Each number is 500 + 40 x the weight over its row's rms, rounded and kept within 0 to 999. Layers, rows and columns count from 0. Numbers have three digits each. The size before them is the row's rms in percent of the matrix's.

# layer 6 attention query, 512x512, rms 0.0752, rows 0-63, columns 448-479
096:506553543484559518438578484468521469522439476445435490478571410461529459443502503500464547471548
104:517561508502498439557544478498511466518444545565452504540438630487545457502464498530454462534459
096:543524431500530467427411425507450537533523494546512489521459459509515521490563497507415462482470
095:434496629562425559495536456541454497577495443572445520434533547388451472425463519558504450477529
102:566437458413538500432478460513488574517505492519451430499531483524491557504468473453532506515409
098:547477506549466461487558519541427540509538590455540530478563532497464415456422478531461491481456
101:473493499524516464465437510554477529527491482583547448494523492483458529508519508511470457570488
099:498523526474498491473587560487418493499508580494453481510490492501534519424488470479513547566486
097:591558491527464443484437561483476426464489498499490451516508506500442537474471523502497471421521
097:607489537463526509459452519559517537514525500514506544529564477557502513485441444476552627549469
098:473494507480561477515431494432526457450499495483483477497498627510549504481469509548489485560528
104:508535544516467450512489448484518504505500464451480496589498483473434510520522459497536518607428
096:488527519532585482432513515531523533492427557531575488506559560505509529556418520550523522542489
092:468554456505554512578599492518466443444499467484499443553527426506512446545483472509547598513469
101:491449428449461528462491559506524462433463535544579511610453516467442591539538507541527558457501
094:491582529523532440460455514500501498491498563452490449506526429500477444614485464539496531563436
096:509429551542528479487488503478528480498460566523521449499533459495527499459525526518504521525506
096:481546521506522487528463484418467499489514574545491467479523490501448488489551488441454397463437
100:489429562494520509484514489565472535527574441440510507492498523520498490486534559532504527489437
099:548515498479480442516509530476421508481556533475479512528512493478456450475481501500546476448521
099:590473493480471544465587557533496545540488477509510474496450510473516429526530476514495487515488
096:438528524533561527535426542505421469458477468523473529528456484495493590534517462536442476455470
097:457483565506572524451488483554503492444544441445500468562570507538613515504514446520474457553509
099:464522553515452464475464528498452514506507546513477425539506515539577515541475456466441491446479
099:521467532510501455543447458448538478520501487530558444486532523468490553505422495451482499477520
100:523486523471529485473454478483490504532552532601560462445413520442515493436490521519450513488490
101:500512482408540499563500408559546502442439536474495444536497533475480559460486442461481471469454
093:473502472454501534551454544463490507504485595523513494457442545514470460494512544548479478496426
104:509493514536507485444543464497505447521515481491472491476491500548502453457463446553576435414467
097:579536525478419530517447546592536510466531529504441460529522530428520452514504531500514511515595
097:452489478489489506567483529499497555476514442466473473455442473519558518428440508494515466448579
100:496484468514489511462517519552493453578528553524543463466540480516501532512475523475537555491531
100:570502552470460465537483537517510471506498521536509547523512531400517504508515566521465468532463
099:447483535498529542525445475517473518553472451454410576604466515555452515516484529495511474502580
101:509500536580608500529524453492555608474468489490502454506489608563547494434477580570469508417501
095:447497511470400499509437486514482516479488457499506480594506474467407465517551474515495452477474
101:511477499491539458513416487535503476516494511540386635549400484478448533484514525516551386466561
098:464491510531536499552508382472489382529475560487487537447510556474542452523511445447489548554569
099:518494482506516498498487455540483516491440525537498480370592511520571484508539459496458544539458
095:465534541490523451507463479562483525542472520581508524490511512485487499481557480521436484526482
102:538541408510480509523603513450544484539494498523483554480559546440459579524451509517492465482433
093:521506560541457477424528472488494534504482496552394449488545456496499519409446470551551505493497
102:528550489518504487571582518607514498476530479452459559539542510474486467467500551447503519451500
098:505401521427558535498494404469511543483508545534555560580551522525505478507506480559447462523467
094:543462476496445488505461509588516465504568484555508455503495490472499470473559491527527569528504
093:489468429399457468520480554501501515505501425491463539552567506530540583509487528501496504587564
096:482561471502463531528544512467533531462498581494568465508488497454393488490563471529491465464608
096:480402530542521527414435506528493509477536536480535464481551491518487514516519504505476575541501
096:487503507494466437481472542492513508468527506519466449486509496478473520512589442551570552489556
095:541470548522494558504502503430525529416555446559447533421572523542502505458473456429468529468462
099:536547531464548531490458513454499510564426511518546435594498458516502446518522503466536504472442
097:494462455430520487482459446526593493451451527472426459503561551484557423536413520566445450500527
096:475509520471484556536517513471519538534442572453382526555451421478475431468559502534488518428530
093:436454485501537512428432551496489524510538509535507616586520422460519537591599534510490483456498
098:450499548534538554546469462508463456480416505504516468561486478477498487432528536545470452472505
096:483469499432486501451468469504522486466459425533563524533502457514429502533572541596498582523501
096:568512475531534522467539554502477467541441495543515480527505437544465499454480499470482501513501
096:463501421537557479538535558497462553494453503522520556581494507565461570476563541508486544519426
098:555584607476567518460478504499427454431499408509523425549465460487521462485517551417495564558495
095:435453506494444536603531510536505517492488413452498521595546492516482515535559448524535550458444
095:436515462524438540473595482473515576557562503564469459530538500546473497581408480465544452472491
094:500523540556483521522515509537516498463445455485537455545480510491537451516572422529477472521465
098:516510433567506436435489489529501494564557512521503500574577453423490495494523490496499548426473
102:507431450482518498502538520464481490514551526518505496486469558491429457464509498503541491482481
# layer 6 attention key, 512x512, rms 0.0754, rows 0-63, columns 448-479
094:455466481433479494478500531445537539546517520469566517494495429537522508508516498514451493526476
104:469470536464495446518613550504482503500482494474417451477504483500496490550454525521466499431478
096:526494477453490499503495455581448609455526479488473482457522509544482446486538458500525486479469
096:450524569550440527499419500421431507488502542557483485504507525523466536499509473481546493519553
097:463470541567494479535430472551521497536476467511524461487568458463534484464584442467588510528496
095:524549499485509505500448517506454484410527453511537515495538508452522487505477465554419525472475
098:479529490534476526547445501525479480501523469495534537530405480544561522460493526454485497540503
096:495484524539544529480418501541471495492396542496492498531425534486516532489586466496549411502525
096:546508532494526433535525529495457487472548467572505507497479507446472508495555557478483461490478
099:519505433531448522516519517544550508445504583533512460500471405506478497533509460483473551468543
099:550476556446433471491534514515424517452538484479519497464542464489536423415469506514448566513524
108:453528502427414443473446472494559451513500462561511504547517537498502463403506489455495472461469
096:515606505442495499525497479513498530573511512527510421483494500492413489459516498517489527557519
091:516480480470490476517492499504552499538469532486425475503576533532535492513512520485548448524540
099:494583480451534484475480479455544472460474542434506560480490534511491583527496444507556532526462
091:524491508481464475494430444515528497466457475434457501396494447518535510496516502535483539466532
096:471543571577604485528503501417484473438440516469522485494477540521541545441479554503492445476526
093:535455473548472502514551489532527473498513409481503475472518506484511469432514562503550563522560
095:496450549518556540475556535443483501474516546464509562528523536465482492509471487492567369481529
100:469562469481489494501548471447581530473515565486537558489529571524528556496442473575454499459496
100:544518546548475521541573511528504555487540500484513487482485432527499472450480549491549545457519
102:478510468527463509491544493469537456498575492438484521470496535546478521527528463532495478503462
096:425520519467493486509544523539497563462510471528458437501603483480558477538479484506460488495492
097:522506525489553572429544485540494447482422549518477577489528465552519439465448557529530455525398
093:522494543475520504544492502482552538488502558470490568536504560431478497526538528545532477514505
104:530465433442495512511410434482505558550509522509487480442470622470493520457463503457462507462483
104:593536496461510527468536552521490503406554450503577444501607544574494489481506503455520526429529
090:564416563506509518526488548485481500458570527514521502500522511461438482478523586547543511542527
105:521538416596491476541454468546510500462508534510515452478440511484500527537547446489451525545507
099:519538521470502488476420505525522448498490544456533536517529516431551445516525536479602455472502
099:442459482587430419523486455478473516535499494522544534574478466568510415509557507512550539499494
101:510538499452499506512542480497499477481537503497483461508533548518546482448577494515514568442510
098:481522504542551425533467487477583494444481479539435494449488453523488546504486519464526502465481
099:554470512472544481523469526533458418509519502553472460521509467474530547479506496484601514465413
100:491534521545530512427566556519454428475431495474504429533493459494460505435498526453487546565520
094:473566482495461499467520508490487458539465537533519408456463506470446533539552457520483441579501
100:521445499460541487426517523524448509474456449483527478562510486520491533426443482526502442566523
101:417477445542510437568472530531492549552484461522351489513454485550602537492505473534467521454557
096:488491553473460509530581435448483493462475494521436496511612496509558478441499485547536504552538
095:528467516533496439524454525475547525532505520564483462508493385523499544453461434505542411518490
099:515570436532532414439460514547494471448515506496475476506597452478423502590558453528548561496467
092:533519488535548427500566491494534464398463502535511456522558474452483461502506518515480545526427
106:528496423567546550496504446512478462504438443441498507445534559536554521553449505457511519457544
097:450491458484502486555534541517431567514521521507505464507531502572548532530461444454507530436536
090:473445499439496551526512493491563534450480491460487609472506524467478678513419548496444539500454
096:546504549424524456546527483381538454560534551439452564473551493475484572491558476507498572481468
096:537564529463543516498466500511492472488468466469552465504516451510500510469518532544553556462516
097:506505454504618487518497464446506517481452487425574555467459440541535538500447452461465502449578
097:528546431547507443498501511492500560470471442468500558519528498457507492493476559541501468469501
093:458489551500560518485440500496542466508507528486493448442448485488457578491527471521465507516504
095:534435549482553439477516437567420464490474532515507467539510435484470438408529486494495535526509
097:486442468486551523535483478529474530456524540534487474524526491525544427531491507531464509460511
097:434495509516547524445530545495526530478449461455474535563513598506476556505516496549443468470443
098:530581430512469525462477439504488529496580555421513542429522408472509606472504517533527507436520
097:436585536482503534510484507504528513522527448517455450517429542484554525455497453481480460490461
096:490549558467522466549488440464472570551471496483525538450482597529471558547426523491491503569515
099:447509535526487506505469452553468535513469522553507538439568494544476495490486537478530527472468
098:529604424446497530442458561490495503498455477516493527563430536485538572548487482461462560442528
104:463471558452506524508606514443479493518451442506528462479524524452464524560548486571518454514441
097:468509506531469519615530468465456439581473466412480520437454447518448518498545463468522521513507
094:522576486494557523521513486492549500525610495561406491457475473492540533462511557482514491548549
098:506525430471533563503523520447513497518516567456465441539473538526491492423476488579489474506560
103:437536460531501474380495534503517511506527518476453518473456490467509497469481597460495500514489
102:457487527503514450510442497480528467471508577465441491527521482537522470437507518510593529481506
# layer 6 attention value, 512x512, rms 0.1, rows 0-31, columns 448-479
078:456496491517487421451455480492475517559573516554392544502519470580512487428576474458536459487495
080:515548458484466450526499499514477489485452545525479479461468434515487474536499544510479515475491
077:478548529522485488457492494502531536427467501516498513498452461464461465590513470535523511486506
076:528465482514513530458559518546480581563531528503483495514561604522531518463515504505482599479512
078:457493502507502501474544489568570529487508525489518465565498539482478543495455488493496522497518
080:483490426495514520443535539471514420498494476474496559473494545517476473557449519495418542479475
074:521450468521503489541497571493532449609485504498425554535563519432452423446535427583502450491517
075:578550483455474504508520526491522455550550519469476445512486476524513500471520483540548508493511
078:474504483585523441471505493522514577456564515527535514499467447483532451474506544493536542424524
077:493552535491534548460519547500537515480454637507428570523517519427472502439509519447563551526537
078:549542481472498471511434467472420452560526544549550522432394493461461449448523491504525517451555
081:504514491423526544481500512494499496490522515512456556482505531385484539549513451540444503479429
075:485502509491505563443487526445536495550575467531495439452530467539518460490522475500465539504492
071:504589453551496520447524516559578520481448504481572506457480546466439544555535454545513491511536
073:472619542552506521519491486459429561488513469534491567451446527441499520476498520519514495511536
076:486615512507512498479467421518484509512518491483565482486592531498543480511458500516447519473529
080:533435501508540471531470585383429482510518501564555492520519566431425544472528476501482509510506
077:406557524405524474524465527526488495504497539494545465518482505464491464490441572427507581544522
079:474401468476545580442480598507532496475541543480454505474535609587548558525512538514510560480494
079:521490526467479542492428499471644440499560542521523574420460439517477473477548460466524510547523
076:493495521509493487435488485519451467437466504494549477418468492553551531522493470483506430501496
076:481509488533503470459589475463485476515590538575494467498491437465416522436440515562518471514453
075:448529431451529475509507509456507508457502497476547471569520496543457511499466451486492436564463
074:531473550398470482537535456515496519497518511472470565497485480529521459529524501539486462554573
078:533499566538559445472471461459558507413524563542481516490541510533547554435522542523525515473517
072:462515466505550507478518451500537491545522456491554588540495497507460520460462523488485457459510
078:474446548522478472539526473434432505544510498442517549476453477516492491477543520480534492520446
075:447546485525508449547497538518491485500472553524487459544462455494478459506575469517468501522503
073:485472516484414551487465484504539490425492565467508518569537526529536586426572494534537527492523
075:503463478482505494487456448448487544452508455528493505519515501567497496515551497450446519518519
079:482527453530452494443456440535512487433532560449475494500438516457455546519430506426440480400589
078:531567502486388519472490513489508523523540502510563460459519496496487455529476513465448511521531
# layer 6 attention output (transposed), 512x512, rms 0.0867, rows 0-31, columns 448-479
093:541486516465491520574516506452549542517567407503537465606447524469481527517414531582486514496519
090:486484600546523538461481556539471521499455411526516468571490518470490523478502507493565490543453
087:527466581459552552519462539471460526457485490494481509511573445525613538429588534539438481535464
087:556504471455523451533520498490543512513498469481496436449480422497478462605477559509492429511479
091:524432483513469490518452571487538512506523550490514567459552505545509446517535479545493422431452
092:487493517490537522483560471521487566493502578480515496451556504438489466385431553425547442460464
087:538513481560495481473502475480450516497491473525549456489478525553471533571403538432483522487482
086:508496529510535486520516479479461523499467491500432504510474471573437449480470512486535524460478
088:522474457479462595526493512503524499481503429495470523502449468515520467529497481490549505526497
090:596461534451509481528544501529434508510500435494556400480523496603544454483528429557413475537502
090:489415533526575401496597453571573531416437419467423479459632466540557506483495504444424476601516
093:489510521489498533508415542496554510509514510469526462500506527495497486494466526466504471557530
089:557485466482478473518538572497507516485448519497446525450515480548523467512463552451572531498459
087:441503483410494523521533531457463497523446523495574512488510481485552500479497514526442574431482
085:531475577461526489508485452478550498445443545465477504549504507573553521542596450466451561403465
090:520443519513467455438535545448534559484501494573502573510481473522503490527493507505553508445477
088:458551554533502476507575483525488456547492512447498521491520453508533524532454473489602451492476
088:514429427543465483501563518516557501468542482516502517446486487510506531536461463552584421498519
092:503526475540554472518575423417475558560493475533567433507470487525497514484515467483475527534450
093:415495401545584576507580471541436522470522499496533456593514595554505520514517555499501482433464
087:525468451433558551544526464510570534469546524485430508524591478466452504535519478493465536497513
087:544518543488528535500465505533534467529404487491483498492551487544500486528473473464534488480480
085:509433552474480527566508475473466473490490468512464514440507473484511450503430475548462599498453
088:476518531497515480477489508490450529539523433542448564452537458435552555523533485474498509509522
091:547563464425543506535527507483427495483483526424501500503539512523560497454538495537486467536498
086:528503538491538537479523464539511476433517536541485394431504496478494478477525530456498566531528
091:554546490514493535526510485562550471492521511487501477487517483465431453515467513470544479477488
087:490490507539474512506464475493461531486514445483442449484536482595478533482488485496485498489503
086:547439470542576471494533488509466578505430409522507501484537455476465429494496486511423520571421
088:519538493505529457570456507528511499511507504500494488492457449412475502450487560499457517497522
092:501443528515461527501469531507468540544487546528497519506514468480458406506483477501534487515436
088:484478468465448460449452492494479495510500503510441530495472507472543473473457502533509537464538